{"vocab_size": 1111, "norm_place": "pre", "rope_base": 10000.0, "tie_embeddings": false, "init": "uniform", "init_std_qkv": 0.0259, "init_std_up": 0.0259, "init_std_down": 0.0, "optimizer": "muon_variant", "schedule": "wsd", "doc_mask": true}
Each number is 500 + 40 x the weight over its row's rms, rounded and kept within 0 to 999. Layers, rows and columns count from 0. Numbers have three digits each. The size before them is the row's rms in percent of the matrix's.

# v: layer 9 attention value, 256x256, rms 0.21, rows 14-63, columns 0-63
# o: layer 9 attention output (transposed), 256x256, rms 0.188, rows 14-63, columns 0-63
# q: layer 9 attention query, 256x256, rms 0.192, rows 64-113, columns 0-63
# k: layer 9 attention key, 256x256, rms 0.193, rows 64-113, columns 0-63
v14 117:458505521501454498466480553490491514543521465494544503478549466458551497435399498574470531515476502533464492405451549491443463542444453426547508422510479505486521500475523542497513486450494588
o14 113:465576480487532519466474478463464490488466490567470489488445427494569543491419462552461467495491483469473476438480439479487483457554515522519539470481475509554574466509567486558473450545481536
v15 122:471465483512516501489479512542558515493412508459489478516571535566464531463535520458530506435512590499496517489526496454467486484548494513473546476539520468528487503532509493474516492462560551
o15 116:510459494528484409501499486470507542526558421478497459507423537568488479520481547556444476427453489492510527523508583502536378470530519474545540556493494514535489477607509446535432495491540544
v16 120:490470477549488524529528524498513477521485500507529467535539555437487526413411605469454519464486562529530486550504527498494477528438514541537551416507514531481505521475465503441461548506530488
o16 108:488465501513552514531533511473489517476471529468491469455457584481516534446474539475491522502492420524495446522467422561560515520447444528447611550392542503533454452468482520479535508502495486
v17 118:536499491542490471491437469506525422464458567490560500524439489563466539500499565467526531518465474494514465438483462532504536480416496607507569449577440433480491551512544604495520472507458496
o17 112:508547554542476517503482469432442520481540466503486497491479500497427544513478525465567474575494521482572533518467556529503504436515528519500481525456484457475473519485614507504535471490605524
v18 117:490499498460539523500480485494511528504548440541504487529489495475488513498487412490416466496508480547545410542438455532567473480452479520485553441478520514507551474477455485555541525502552473
o18 110:538541474541502559548470456524480498479501493469574469513489520443540483480464462498509554534510503445475429489471462498538523506540560532483553571523565520518533468495483497578445522475479462
v19 120:560527562467480451498515504552476508520400501464483490495498469525561428501460527438472524524515485615444554484529477489460519489536488490556487415495506447502511480448509529519486644547477516
o19 107:493493479495490535493536472482526480582501563482483510458456461543515439557527481532466515556477526478456519510524563510458470532423438444522489443452545480449503410441528431505479478557503519
v20 114:494537487495446415455486542502556523471461524452563485521477529461541521560470409498486478520504506492458541533470467472461435547512468525433542485539495478496473555475506495502509517497544552
o20 110:479535525533510544441482499477512446483480453480488506518535413441518506527434524499435487470514473560478552570518493482476520498493573461558494490524512506444517484526547431495543560425484438
v21 119:462471482481540508515519494474516502522532528558486477473433504524458458529448450510467474431520501498424540561473566546515381479476547500547527427544478564457482482434452487446554527555530504
o21 113:458474492558548440571488474488498512538478461532512557467568527475443490458505537568575491486413455480526501523473514497475477446542521445573496471465466510476530478405455495545518569549482494
v22 120:506585464518480500517510481475483474520540478507531532532483440573408414490546442551489546454472494529520463539491556541471445455494438518490550432446398511440484497523497519494526554525541565
o22 110:486554468541553543537525481512515445493515492490481520536534518525518476499561463474491555464506495492466475494488491511460511520445403537513552464537427490514430445502592529483434571469435529
v23 122:556572479470549498480489461488497518478586526585439475484533520560521539512471467513507514543527436528489522506421505467516551503595482533494519519449477474502346507509505536508460535537499479
o23 114:475530519527480487492450433501455505554465575501529512508464542507497537564495478507446530510512498483548455548474478612482481518538431445601474455527512456465442539554543531524457603470472525
v24 128:400496505526556503428399439556486526506481491489448421466505543536477568496446513465501444495543437538478535553515480485471485472416583476500472396504509588498511570507493465527504508500517574
o24 116:478504470495482487476501421497539473458513467526438439446524445465507491458499498446419496437453370518481484482490491482495452538468572450429493488501498521460441487510532562515472486464587522
v25 120:477474551507472494542499500567480541552522491498533466501435549443477412417547553499472473488528481504516466547513479450537588498487592481486470552537493458595515525513472514517577530536502536
o25 114:526525535543468567524470517519501466488511516485407528556490579448466477475460529547446536565535502565539479389531529379518511553508476463459483519481536467484527537509490478513480544519531489
v26 120:525495520511462489494523447521538522521470422454536564506532454521540502461538502510506481489498459566542528516500541526528519516437483582563526501433498475533480488492410526532526412551491470
o26 114:521469552519468495462521564543504533441465432485487521488502553464456460564529500484475456473456446562535456464509470587546462510512518511561549458427517436516451457525520578448475502470548494
v27 120:486483536505493477487472452463467507470544551495446537484514443551495533481481454429543503479502496542509475519383449511526524557497502495498521504437411573465440508517414557446441493501575511
o27 114:466540534512522470481487464384489531470476547531492439518531548531571548524458404490517556503507497501519444492505463560546481511480571545543537474456449506499516510466478505448423400522542534
v28 122:459453495492501491490484515474513497433567540509505454562459411512522478474586488566504506534530553460457494548543449444473487538462537499477534598523554490485550537497472489569538536437495534
o28 113:427445545510548472480522439524530440465550519533494530644485442457478501435487432554487436491509576546512464503546443543449518496491488475480525501577530444513465534517431527479528576513578465
v29 120:516519502470530560523528511538487455452462529551564512554450534468481450549447507523504534571405540564499411524451508431504479521492545497461420471460505530467508489581468523573492496437570525
o29 112:523542507501492495484465537523557494487510501552499446555500544538510537509466529466454530523541525523410468462497497503493505466517574427499452499463441487427494463565395546509461450476460606
v30 121:519488535536528468563434502520515465462540487516428503442490506519534574515440496476520471477442560485480537527535523484425448466530491586512479481545506535566562612544546481517510469454532541
o30 114:501525431491534498596521537518516506506566480488494514485526470509521528473469510473484521513511531514438463490514516453457464462527471518481479486552466485600490545452508594455432495536556476
v31 119:506520490547566510461479483463480505437480478528526483488509512525488539465545487526520478429507476457522507472488558412480470444515527508494555533539470404477586485564499521504532514420425473
o31 112:504442535523536465460514479480467543502524511503506502493539503464464543482472494575517468453528464484559450530402475380456511408495463524453565524524488430465518443559515452475490461427424492
v32 116:483464499464496478491551447563512495433516488490472447416484407493451535542555414504456576490497476506564516573540430487566531435528464509552481583528498538479581545530474453507478510436527532
o32 110:472498536524502506433516485489504529510499474443523442505557527412518503490490498483516568549514493519597500508519487566534564527538495493537533524621504524545538567508515488525461509509433503
v33 123:605558485471477518569433514478530562462498463454484504523476519439518459533481507490454445502526553426444566506464523531514473487447573484519451472467457483456418520515424494534458516531479467
o33 118:531559499465452500561457559520475511433473476509549474516471514500546463582477518503478470521479471486495526518451449490509465479497523523500453379485507526508388452504510518459493497513486444
v34 119:455508510430510452548563513478548479520581474549444532540526492560473549480531526445524531534469481573541489467490463514444462543474490503462467503583503528522463544453462464550471506542451537
o34 112:461489524482533575543538548479549489498430492515489495564520513549537469447534468484483458530477499516612442489470548467479505485489468536554479575461523479521420574494490436520466527438495458
v35 116:510457495486503513580528466525526458501478500561487479509467484402507540518439458527541500458511525494447615489492471491449527469479504504523415559538502548547444522443508563522441505537536492
o35 112:473504522472525506486544477494493470470524446474524420409505527517465473487450474541569500489545543510497504477485475517552488467487468533523425559529498501535542519546512514542447499506553489
v36 122:476550469478523500476523483435426456515508519543508471488494483503495484448556507483464557545459494430520460471549481513473521472482492556474551539513467551406427472473513465442546491450465559
o36 116:471592432529542537508477435473494454517548589530493437501450613547496533477476529431463436505453490474469498487585563515554503414430479488450511551532513519469560494530538523521504464455499451
v37 122:545521550531470494462449509476487494470550488446485508520552533456485482412460505486463527500468498422566491557448474538513561547514490502568481500534514498523500451493580484480506487500474557
o37 118:526478481487494504473495473499518495511530519512494520520539459481525489480474483436481491464526401513535485546529518527494520494526519532461469517586507460481537549514549442505524500464461468
v38 125:587508468485482460485475528467541456533551595471476475478494590488413524466507469504541513552431531546537501536513565490519506523478520527509455513558478501461504501472451548532505525459467584
o38 119:526543469535558473486519509465546482484529581435460487492511527556489528535447414508448475545525496522441526498499481491539449492527611500357469453557492488582568514466526473447533533486527498
v39 117:531496505439546510547497537432508449533521488462457458554506467484548502522540577432536490518446449474484504467523453590501487562495521546530572520514528476566529477457419441471427467572535516
o39 111:516472446481546468514470535490536571549543535510457491549454521498535506434452564505492476531511566492511439540559487542470487515509491480556531462460494522486500498468496421465494435474478475
v40 122:493522488492473525585505548492542469528493556496535513480441483476480517560489511526481559507522426516472489578496551501484500501516417465554536550523437487471508444472395541477536498488478541
o40 116:438587479521516544586489514553515465450510464557511521493501526473419498517499543539476486495522496531480506550445494489515470491491551530501596462530462418467558550468479389492532501495528543
v41 116:498528499509546500485460544540510437549486495442472526470444447510479507518468490559488475466596492507504493521488553471425558522491458507474478476542570462538479565542487463508548430610452538
o41 111:503490440525505500539483475559520475507512555487436433472456444488510488548469504510489491479462547496555516465534450531488569478470454471486505492452555475457508527480530527532458505470501486
v42 118:481487487484496468491515510535504507581498519503491511446505557503529441550497486529496631551529461476481442509510464523545489539576506486439511516505501492503522472511500481533468471467493490
o42 114:538480475510509496481520555448528549530493577506467456486528506530461469562537495506515555529520470463478531516543509500587558507573493474505538499498518466505442464527440475521439513554451561
v43 119:487513464481524479534535503559484493534477506467498420533500494477512461439471564481551575493486498491475516473554505489482475459486469577569538466496494524500518483516454597576457540492481517
o43 111:485534457484508476536481553493531508500531578523475535476488477424460529425419499512563498410504532509439534497451531479410465418516562474534483521515469485477450450520502526565482475492451492
v44 120:529504492493491469487509498477483453490503538565505482486526483529577518480507470467517569490570533488471455532428563487517483485521434511456480517533492488525481487546513455480551528498516416
o44 116:529572486506511502472523520496442419469491457428517502530495571517502495470527527563522459548567525477444538460490450499528488545549539524511578510531503545400565520555485480482507442531522434
v45 121:534520527522492492444519525551457475492515597561522533496468570496497438497526455476509499440492503470506485485486429489495546542459462516608549512467548513533513499503477436509436480513461393
o45 113:509494482532507506474470531486548498480532566482494585517457524474536468549572516464518458495485509536503498447553546490504531536470515594488518534463445489517544485474527433516437520506521505
v46 118:508529563501451454481494549496487522516526469451515446459504515537455475415447529478500490551451532406548468542561470474542395448505419485521443476476470469478487475460452547500484465560504565
o46 110:455484465476523453558496530484502479557489590452489496524545510491434475533501473531495440427482469478498423566527434427505409514494428516581465502454492556471515554485547526421475519560532513
v47 116:473529493464489494536498489443448482510542472496516559461482549469489451524461484594478455478420479530535506475493435479499525488496573432546480505510477493500476447527509510413435433507509470
o47 106:454506509484552505568519518482501538421482499419543519465506460474505444533453517577493452521485482446511489452496467501485462509515577466489478477494484429526476438499438493471431554502524568
v48 123:473503441530456470509489502453551498554452490498532512512461491497588489500477526455449466547504452418517520421497478546485537456420466544497517526528438474509482461497473570460508531458483512
o48 105:517506557560486499520499506500479507541461548517463491480487499496558528471518552490507519583482488479487564541417535532487518522473489547434546520557504512507568457575553595506498546504497489
v49 121:515490464477471543535494514472534527497501401526538459523497476483481480501479532488455526515500535418418529470561482522492498517567553611456544517497471429518489447527495486448481526555525508
o49 115:525495497533486508484524508557470460547546481486548440516490527502503484481471540516473560574425497528472604459542471485482498546563475522550421493518460428532468464490554502535452576529491450
v50 119:527492547491447548517477549480494530423501524462529464515496507564477492490570519519524497457520495551585525568459494521528513490527473461515545530520487490511521483472458523471476543503471463
o50 109:525521533517490520464484532505502501465490505615502534540511500541469472468482525414508552567500537465535490545528488409493470477537445436544554557434524481507465535546501512495483484514494472
v51 120:555522512509495495535563558535480489438504558473476507469527483566475510455464550523488459470466530515516522480543517461476497473490546493529508553553481478464488538513431506494492560576486485
o51 109:479440472444573473484510514533513467472520469530450504497558526546504549466516523545443484456552506515581481562461504503529498482576555507433462521405508500563488509491550452442527555516484538
v52 122:488499475471563523468502485481476510525524494492476484495417443537534566528454453472500537564454569409439492502495534496436533490492515458472439498524543456502506496514484476532551509533471500
o52 113:494498497477532503505462540487482541545448448512541515474410548452481517495550423478492506538474499476544510432483512466468541495490484566456522465528469487486543544443512539495537493559495551
v53 120:488502503485537481513466508530512514551506499519508468468425504497505475528475484569541498493462528562553534454480569574488496441481478469427477575548426562479473532529477464505479487511553558
o53 113:513492523520456446461500521549540513557521520548537529477518485504540436523536509580526467512494460494526557530434525573398576496471508541471558451504456505402453512530473531523374481553590501
v54 120:533579489535526456473429517454482560456530538428499451454491487518481464491477547588491534546531467521477488452552523506522490515517452435472513470473533531509455483468476537517466469482543492
o54 111:490541503542455546438470444490532476515520469512521476466503480505525539543531513533490432533491584476478462508521553461495455478577506473471473490542476498439505531481459502521538542477471614
v55 118:531485527498477514493496473430478452500484488478500503522454466506404438496512502496482502466485459433520472491461480568562503495409447463412513495471524448513507536554481501459421520485420567
o55 111:493545526490509455449509451488510460490437521461450491584509441561465488504539487468499480448562542452427538436452511562521495461495523506456496533421490461484452510514486503441468475491502457
v56 124:506481489511488514483472467494554498516461562469565435519535502453458591510577465487476462480505504488494537581539444551531591442508539458492474475393456479466499520493484499440474493534604507
o56 118:506423491529521530556476523565519536458518507535491463519449561493478501500489414482488504475425491526511535536551497514534513455512542485469505505421444534421557492524527491512514498506486511
v57 120:544553473483514559515453555496498501542546513449524506524480505473498517517459497543537492529619470437586511480554485463463429549499473510487427493586512534513538510529522534483481565517559446
o57 114:524482448481514546502499533528474494502544528446513547539498580530576430532497417540590435510552539470487547478361486544489522474489494491544490479506444447521491465499472520545609534473526522
v58 120:506507468523527494448487444516500513516497523539493532507492462529508477528421506463491510514485474450419493512555459463544569503486520489525505552466495538512496528553518413450480468490528567
o58 113:518456477469471515450464525536517511517535511482548564526516526502422558421487507450460439537519501471499529499469440568485479501494535485467482593449522495514538552437517437554466534487540512
v59 122:477522496532478521503514497506502506608545489484478494446501493488482448534500513466434553544485601451528531498555582515465608509487498420534488525530471473437526484486456474510531502453480462
o59 110:474456541505494592521545520480525521533498514455498500484486494507479504632532492472485506480503546473501466503500490455457485483493503399469406567498512519473508500516497527513497473526474430
v60 122:483462471479506505494513495503512501456561568487493448472609518489462504515549451500491488474512448505481498461562481513450515498485553496493531495476532414474452457524447566493494511521492523
o60 116:492496485455518454432503562522590510494462535469554497486537447503511499520503514534497505493481526613447566498448546511467553509458487509462402556566469485496533452486482554519551432542484535
v61 124:581548507441485455460514528474468507445470557525505485456570462542551481476469563533502509514470500510551543578454459443483450470511467495517565537460550491452448533544464434520549443464457499
o61 114:476492470501427479479483444519493524469458535422487481517513493546541537398510507501543444501428504558525511630451514486460502505496489504476576515495503454500511525585511580525528476502493474
v62 121:470533537488496476459510534519549497499481548501450610482547543471423497467487464457483541446467514532497514502559469484604514559468524502493563508584506552507540505537499465527473532453537466
o62 115:509541570539496470476469569563558456487513488464465477529613609532512412510417486453428529536445407512502496491504597494518570464503505576482504525532589568550460542469469513491495449510508518
v63 121:533468503516428522558507527503491598501471420494533417497480483464506489493448540531428547484493557585403546546426483518503499558516488451483533532543481467509506464455475484494437422558407481
o63 110:543488514535554466515529544475510494511474465522555494464439440494479509500404590590552581500527499550466549506436501572537467506468497451512532585479449520535432465537579538490523522526508563
q64 103:527572518533444474512544463494531474577525433543486409542552489489484506499528523518501618475548467472559533533473560458578491560477501531535511503535492464513482551495484527538517518542455536
k64 103:445464506450458467481451539522589497518437513543478435452499474473530504508510479551505567518538499515559551498463558553523452548486509536527555475561502481513539575525493386457527521505456534
q65 107:563515481495472492450458440492442546543502552488548484445444527429473505488495431449465501449568468541506531502497477477458540518447538547500409564394536471459493511489541553537453514412530493
k65 107:454565522493529502497480516497471540500452500507511473411472487488542472489526457442545488454527410552520523531499483478443512537539549528478506530410495515426464469437545482519419530533594472
q66 105:528532468509493572572515459569445584454492501581537510546516484489465550538493469466453502566501502423492486434459465523464428529525481502430518488515509450600529564470499548562516458428500480
k66 094:452481500539476572500592477516470536450454526545539524541577543525480484496406458447492513477496533478493526554468549499462487520554504478488489489505536481531515482467503514502504443495487525
q67 102:583447526422527489462415462427511446557466578522459552513506482471400523461554482537494530491514488499478485523559458507552484530476488479501532467517540445527535528451523509478564451482442496
k67 096:495450486391466496520480538521487435521455512508515528505555496442435542542560525511517510491512537491495494528490438465541500545555517499532511504518477457519571564492557507421512457482482528
q68 098:537467529561509454470537520507444480436566459469572521451447494519469481448510473490530497596476532456509519494525490532500491444513473494488500477450525551479536490461517582464444494550522613
k68 094:465470509532553523445521566469531491456473535503558517498482483456495482502457521446539541517477558506449533548483494583500515441526475506554478456505519557530502469488513556504450500505510565
q69 100:496535545550519534449582474429469563500524408533484550461510439463512483528520495572467579477530521524485520556525494519567521559478445481532507553489508515521467529514507418508491567526494455
k69 088:509549508534427465492533401438508488532577431506513525482476418477523493451517509492454480513530470515457523459489495518520480519477473497477497515475534428572479537496576480499480532535453546
q70 103:406492469492458499558562466534519501473520525468561551462566496508518434421439484543499545506472551557558454463428455495461450529523452471556427478473550477521559573558468455495461551537528576
k70 094:408479430454470490540452491443554436556535446506473520453508473507501424478466506490521538456471476454498432462519513548556505533584439502483412511481520459478521554544507427529526566509458459
q71 104:521497475489528501474497520473507458435473545548504473508548487520490479472575539603479440453601470501533481534438436392478443483539545516470528550452516539503405524448552468473483493471464473
k71 094:511448460552458533464534444477490483432489472514486448512588539498501464501561452561448458464566458448510547517410462429490515505521437476499552482453484549500515494500477464449490508486453476
q72 106:533520595444531446502494417561446505509497476482504508502525535472564543457519492577489554477475484488488501430593490478505489410502442531460550487476519487432487528448534465499510456532561503
k72 095:457444521454492537485520513519462497436510532470510525457462476496541521450493511528529567522506483515459543438574538530501549495540410539509541476451474509436494510403534459504533541571519507
q73 094:485427525401553503430484506510562497491550526467496496526538535502468434511517464515469494494490535518566511549490533553459532502491474493509500518476498511552467478520520479593497499382543506
k73 093:508576503483552470401466442505579462512562495432497511572545552541500455523514399503480493513457551509495584475427471486526426530509466511448530503494557512548515450497513429500505568512556465
q74 103:467473516521557423457443499502422525478474430518531534489437487544542533469549445487471590508488481544512601503502480513416503428511463602463518451542445538506545568499559487482411534507458525
k74 098:536419527506537512546447536465477557500463507474512444483495508553506498492538456467492599503461515475501519487493468540485472521540539529487530383474425501471474550489492580498376463418510502
q75 095:478528492585489549535467447502531502499390466431557503454509514543500536470457465523525561562493601476492509516450499489489503527484537509513532504501514527537534513477509526478591510508439464
k75 087:482477476575491487556498452449471582482442538478473550530548502553466508452482471474460519507500543483477487488481524467493514516540538520491472526512558489472564476434511484452528545539480556
q76 100:532487472464539504474507478591416469497494461450541465495492497575471529506553491487500477486469494528478485480557467446428591464499437525520469497523517471558489495542513499445502502479474519
k76 093:510492479483520478492421560618416485450486464482505513459446512426521512491524494464550446465481543462445558563554485498525577476418451521530488515450474505556533492549497554511491541588441481
q77 106:533491554504547464506609420492428540480530583501513536529503515510522469496479486491515505539466475548441531493564523524608493549457496498480469455518478454565531455474445485475534418443531523
k77 095:501491587436475564504557580402506510440434493480487455500448471485438481519467509524474540545480445501498486511485494498543464534441527542433541438472476495519546488488414486525517554457499456
q78 102:496532408488456517545556559479558556497484482519548541441572518511509508477481462484477444459504525501483453520546496584488544464432540562515422552525539574482457542531443486466498518512387502
k78 097:521532438450470450470614475506543553492531440479542484572491536519446531510442445482472518484480489606483451500563472544494466485499516537531482593531565556500487464491533586433481511549432520
q79 107:510405504563569505483483522555456507426496511483458535550507563576508548440527535540529555485513523528565496436495525506540491508441576451473471522442509519523495452523444478551478520478427502
k79 098:564443494565579492447493498472537507451526519494468500576492518482447475405503485470450571507442456494542523469571529459556546521540531549525503489416522495491489499504503535508534517415469531
q80 102:575584464545551506570492470459474493476446528517552471522472535484496539438476512508489464518515442529427543555494556487480457459562486429518520505500528565508508531462558477484498517544532533
k80 101:511600542535509525462576520534488509513383545525558530488462478458538483470491513516480523456505447439452497526549506457521530453569581452516478568502535461477447473496475473546486500531513520
q81 103:447495513526470479513632498461466503478522478521508537541586489526479539487498455500501445507516518514514627494525497530465479583429450459475548540466560537518541464521537514524430531406512487
k81 095:523478485497478504449570479508514506442485470583530521573556544490500564533473547522519486490548473529499575472450526503488530507450524469486559505510526555541451474473504474466462486445583470
q82 102:483520522434413588549565535485531484515415516505480440477515505501504468521512476482477487548495521586533451502502529532475566501472427564506437584528480539558460531588555516487477506480509504
k82 094:489589534375431576485485472490477464515489433546428437533549508536533501450539504539509475523470559530464508443530502541534446446515479520450533563639475486492423542563537365470448493552506556
q83 105:403532469469457473464484464481466410435514500527562447522512516539483467547508566500530435485502535478472517462469467511487560472447529482494420497474433462461457493533505469580485545539526544
k83 094:502507444532435491480426506473497458454483495502485537553575525504465515537529533463552470458483521485453563510450429497514511431460505507446434417502458477523568468526533519550504544471487490
q84 102:501513576477539477500530458550564618490522485554455463501491496482491494470517465478516469580560505506459548447543437572490506499495477467556455525447543491487532560522486504550456530521548492
k84 101:448536514486529545442473453496538549450505554504514453542423467479511430496503545448586541549481504534533498465506455547501538512527438518573458513443497485502514520499438486526477477531499558
q85 104:395445472455468537507478428527536493549540542532546498603440467471474466535518481483483483429469464523440424535464543526583493523569457445524527516548550552454509450531483529491423505488488482
k85 107:504445527472532497438532444540530475491538470527475512620497427479458516561521520557521485486447474477510436475492487530452478529616486495489514510550584489502515509527471491511482533492454477
q86 106:458477513523431535527427464475525447553468536522492508514475482477484539550486519524505525423454556514512528514443465477505482405534499408397513500485580469525461503465545587541497554523543553
k86 103:482479536531505484452465396609454454491480474468459544480495529548565587528427448492479426431473569475468588451543526497506445529489497421418577525563546468494453470461541536525498591554570527
q87 104:457419512503468569506546413519540523538442514488457488466602490479508486494449507473518544454560507477521535449497513481562482422441471459518503489496477460508451511527480517523414485531484534
k87 102:529503507485459484503578502492536484534576487511415520495605450489522419545504510508510546465586456530556500510560514456528486418452483550426439495528496482429486509515529463461501540545491526
q88 108:426466442526548508477528504459547471491494518522535515474529467471523480473518488496482483534482483495560493545425481511542501513419475476550541462465488533510530489472500462511556514505435508
k88 104:526547435577481596519523460431509488456558550568494504557610493516525487506560473500495514502501479499467450484464480502521519524390500440534523460486483475500512492483482550512472446506446547
q89 104:572487569516478520489487474505482491519529569510505536591458501489493449535485520525544518542548474434541456471569455517552479551437496475451518500533480527511461490494565485563521529502501524
k89 097:524473585490438521489454489448525480528532547502513429570467524493594454498538519471554543556572520527520473569524530468479548521430472521550477579440473478438503511472457495573482440516585463
q90 098:468535504530513499468487484536428525512490545515511505447509535503462425514479449480535429478542491482504513569444492487461579480514538532557591450453512515541559405515456559492518533507523475
k90 100:418508510506543631463488507532505490530485510499488433474445510522486482483477458490529464481519499495515545564440520484471469540593468408470582498479486498527518446499474585461504434505476461
q91 107:361491570417559421493478448537573518514536570482519529524600548574504496499477434478466396554507506539523427537533562528526480514490522575520400474523466499536522559468477513477467514467473548
k91 101:408448556486484483531453488554567506532478531514505615480484477539542460475511456517397470486424466462556436582500507526535443472503527537549448463521472466547534547528436522481476550443475492
q92 095:530515586481529398498483492496482492490444576513548533530405537405520491562505475521485529528510505427539509448523467499520536471434389521458544505548502533504531519463505477542500510500475518
k92 090:564529577511525471509456419464545486517481494529477491486471531479503484521562516495576531525570476384490459421536410489523505445473407560461483512516492470542529509479503547493499477448466541
q93 105:511488510460456517529391465460573538516536496505484473502482460513487580547563565500447470476445464556574492495417479561427450465484600464495443566513512557542508496539463498516491569428526516
k93 097:527531506424512544545403483461526574505507423516495467534555430518503562499499504500471449425473477534507535482442488533454511518530517468513512471587464511521501548527427493552561513481561509
q94 099:529500474559537401499500421514508515468542494474502518561505423507513574512489502524480521497429481530517506494500567545495568450457524506491560519503489491432493388534470536480512442509520526
k94 096:481484465558508399518510466461488506478468523493449520486466391480505489511508586514477490508399540504521532500516495520476578486514531472526537533502543532425505434527494590501487491512498528
q95 092:462474424456548570417435461601495563452536524458581478517530461491542468544556573477463527478495560498440542530473441476511513506420508503484520532569461566492471584481472495468499514492483537
k95 094:513570565561485461374471501507431532485553564472488527533572493476572486536500543454520469477462528482514541502497452509556518550503487533508504500509488501543489573475448505523452475556477581
q96 088:527554526444560454407513518441507586512491482471474454507477551482514505543519452496459517579431496508500570484587417505430460569508500480456479519493548563481512505420414555514519431526506494
k96 081:500472512397516440461516508483519534507471511482493522480481483497494551526501499496555543555438488509467465441528536505526482516513490437478460492417508507495429480480477557531480452462528507
q97 098:496464441464502552530461521459468525576484557566493507494568515533431518464404474511440558455485533493534527511570563476533509518469506444516509531496486498495485460453524488502598485542420526
k97 091:477445483513481474455537503542452443488427547479453464508511524518408556520416534523446500473547500500480496508522481491506499476513484476479474530534555547503496439518553506467532479503475485
q98 100:461499480496572477440490545413583440533519476515471523504547576489484510518393475491426494478473522491448503443543526532556506522471443478516554481531477542509527494437504462552513538490551493
k98 090:450490422459479466544524507449531474506500503493570540474494527504512578492447502471460464430485550523480482465551515431548490538463518503548503494539497537496574445462555428477498484452553489
q99 104:516523512505447527484443503498494561530478479478574512491432527534463533547482496460536563459488485451515500480479465470547478517500486494500536466515514459477493494489489524479544524445579559
k99 096:486521519521564574485461493473509585497510516458531458489466524516526446525485521469465512538452435480535518491502507521516518515549514569481511463554519509423472434499440579504478550508529589
q100 092:437466513532476507503510487512518472480513441427489471491609486474516548471489488485505475509465522481430424489557554541475488511449533503560519503522454489563470543574494468508551501527480491
k100 090:424499526484417486487526473524568446523502392371456450572573442504447545481528582461541485474471486415474471527573525514540447502511554464536517517470482482510504524521508503531547519507522489
q101 093:516457503499555529499504461506472532549496554476486432496518501552486471475465490552581490528568491464455555497496530486458441515478547499525515536466552559478459517519508517517551447520446568
k101 094:512492529514554531599519433502510543561456520464487453459464511536509478538445485520585516475525487468497585406558530501514490507542470503419577451482507503487533549604544462536510503557492499
q102 090:520457515493468451488488582532433410473467492550460497536502553514541455551525459445429542421520502530552520533529562507484522514487488502525528584436577548468504515496486540560450530504503385
k102 093:515496530457502463498443493446512521451458493538467542569480565486550532498502567520420507460511509550532510421533511518465510429478545479506443504440535461465482515540555508501394485444523501
q103 093:579519578530474476482509522452470544444484524556529481514501510432539507539453488494563518454558469422464484477468500472486514536533431532476566471507444518472505428424475476449475410543496462
k103 087:490491459440425465493503567456445483478493553461486459489535474498575513549484538482486484485550487457543484552433479451480505519518507505490515540549522555500493489479411491524420521541553490
q104 092:444454410508445544537430470495537535575474528505502432481451483531508473464502487458517544532499510438543477513449462517484507560500534488533456489538528514540519504530597477531485459467477487
k104 095:506497439481452585551454449518489451526465514532486513517542506472549496519520488468484509549517492417494552437499480557513503504435502472454522416555418508560527526524532538506536509481403510
q105 096:475564532514490520464565522523539478481470531476473504555506553500439499529490520513500484486531485508489542431493416493523446456589506504543522461475509505468529582555462561544436485465469518
k105 093:556538580540529511491501479590563462539482488564523515481465515448502468483543545528495502557496505550548536443508447434559516512478460554578490502548519524498477520541453554505514531501505435
q106 095:491461559525484421500567531519514486534488535557493450491496504499498582459442574533492525497532425506443506534578480419547520479501464514499503473586445516488456502483564450525538509512538438
k106 092:453470504487390445491546575487456471529459558520525513523500501462492475565502527506498464509521439497509516603533461478507501500526529529566477522552543498466513480525557446525589539519508490
q107 099:547501503574407517498574440493485544522466494490515471487534462528490477506491467560489520532534491527489503518445505508549484501517458537475517546485581545450584566507475503450540456467474513
k107 089:546515501550468537434559513515530472472436502456442511465544475526486504486461466471490514493486510495482557460525491463547450518508444501479479466531543558461551465507499526484504448509484472
q108 093:571544477479550480514488475451475497481546519504483479568554496530463561418443508595516556472516529487470461550460500446514515527522477485508524456518506480596413448540502505491499487555502481
k108 092:483531432436495537509464488423520442433481490444518474461543494514492486435414532565569466494507461556471520493480566505525501516475474422537560406519582477605455441492533476478511466550485459
q109 092:545425552583439516570502464512476440496531500409518510495416507504472475517537468526547482510549549501541603493559585502532524517405466440461516504492509518519512551473495527515530474532476471
k109 086:510506564564409482524553515508537524443507498445551465529475497539521428531447510526458441520522525469511528472484572513469560528439476521531512525461496492476549459446522539582528534551544504
q110 096:488429526541586520530470566485477475488526469514472446480498466500432463483477464510439598482504500491498558508572478514501505487550502446470477514541460578482489539475480481489485525515455475
k110 092:458467536471503536509470518571486473582519520455523468431492457558498498479541462491547573476515485524482477500499502501469479475539511392466508445477495474465526523450489476546478504514556467
q111 092:482489430524520547470517429495448568518471532469466584513500435463539522491458536430465535436435439506486534498524546454531513462498487434440479430497456502465575455492472486475510505486509451
k111 085:529543425497518516449517490495422468477502485446476582507521511412508508505473441510470480445457446526498510487498511417509440536534459454453492504479520479424515371471490477484461516514519447
q112 095:509451506521551462515441500511476543484500552511492495509477599532481419479476518473491562510504542409458564461599482495474478503513548510509462470422517529465429453449535564420506437490440494
k112 096:559554618501554494558436481548543558459531512429508527478447453458455406529506496446460539436437444469516524442564518428528543503522452511533495557508507489494452496447496494439538461513545492
q113 092:488477454439523526499566527534584583493476516586576562525518523503557575496524490435433525480529447503452541482487470475427568430446521489527454561487527480466477515509540563470504508495490457
k113 097:517495429378552523537491524548508506491526534537494546525514544506539570507471448424524530437494496547505563481527471479468504556473530479462509476510491501503495453491589510469547533462488453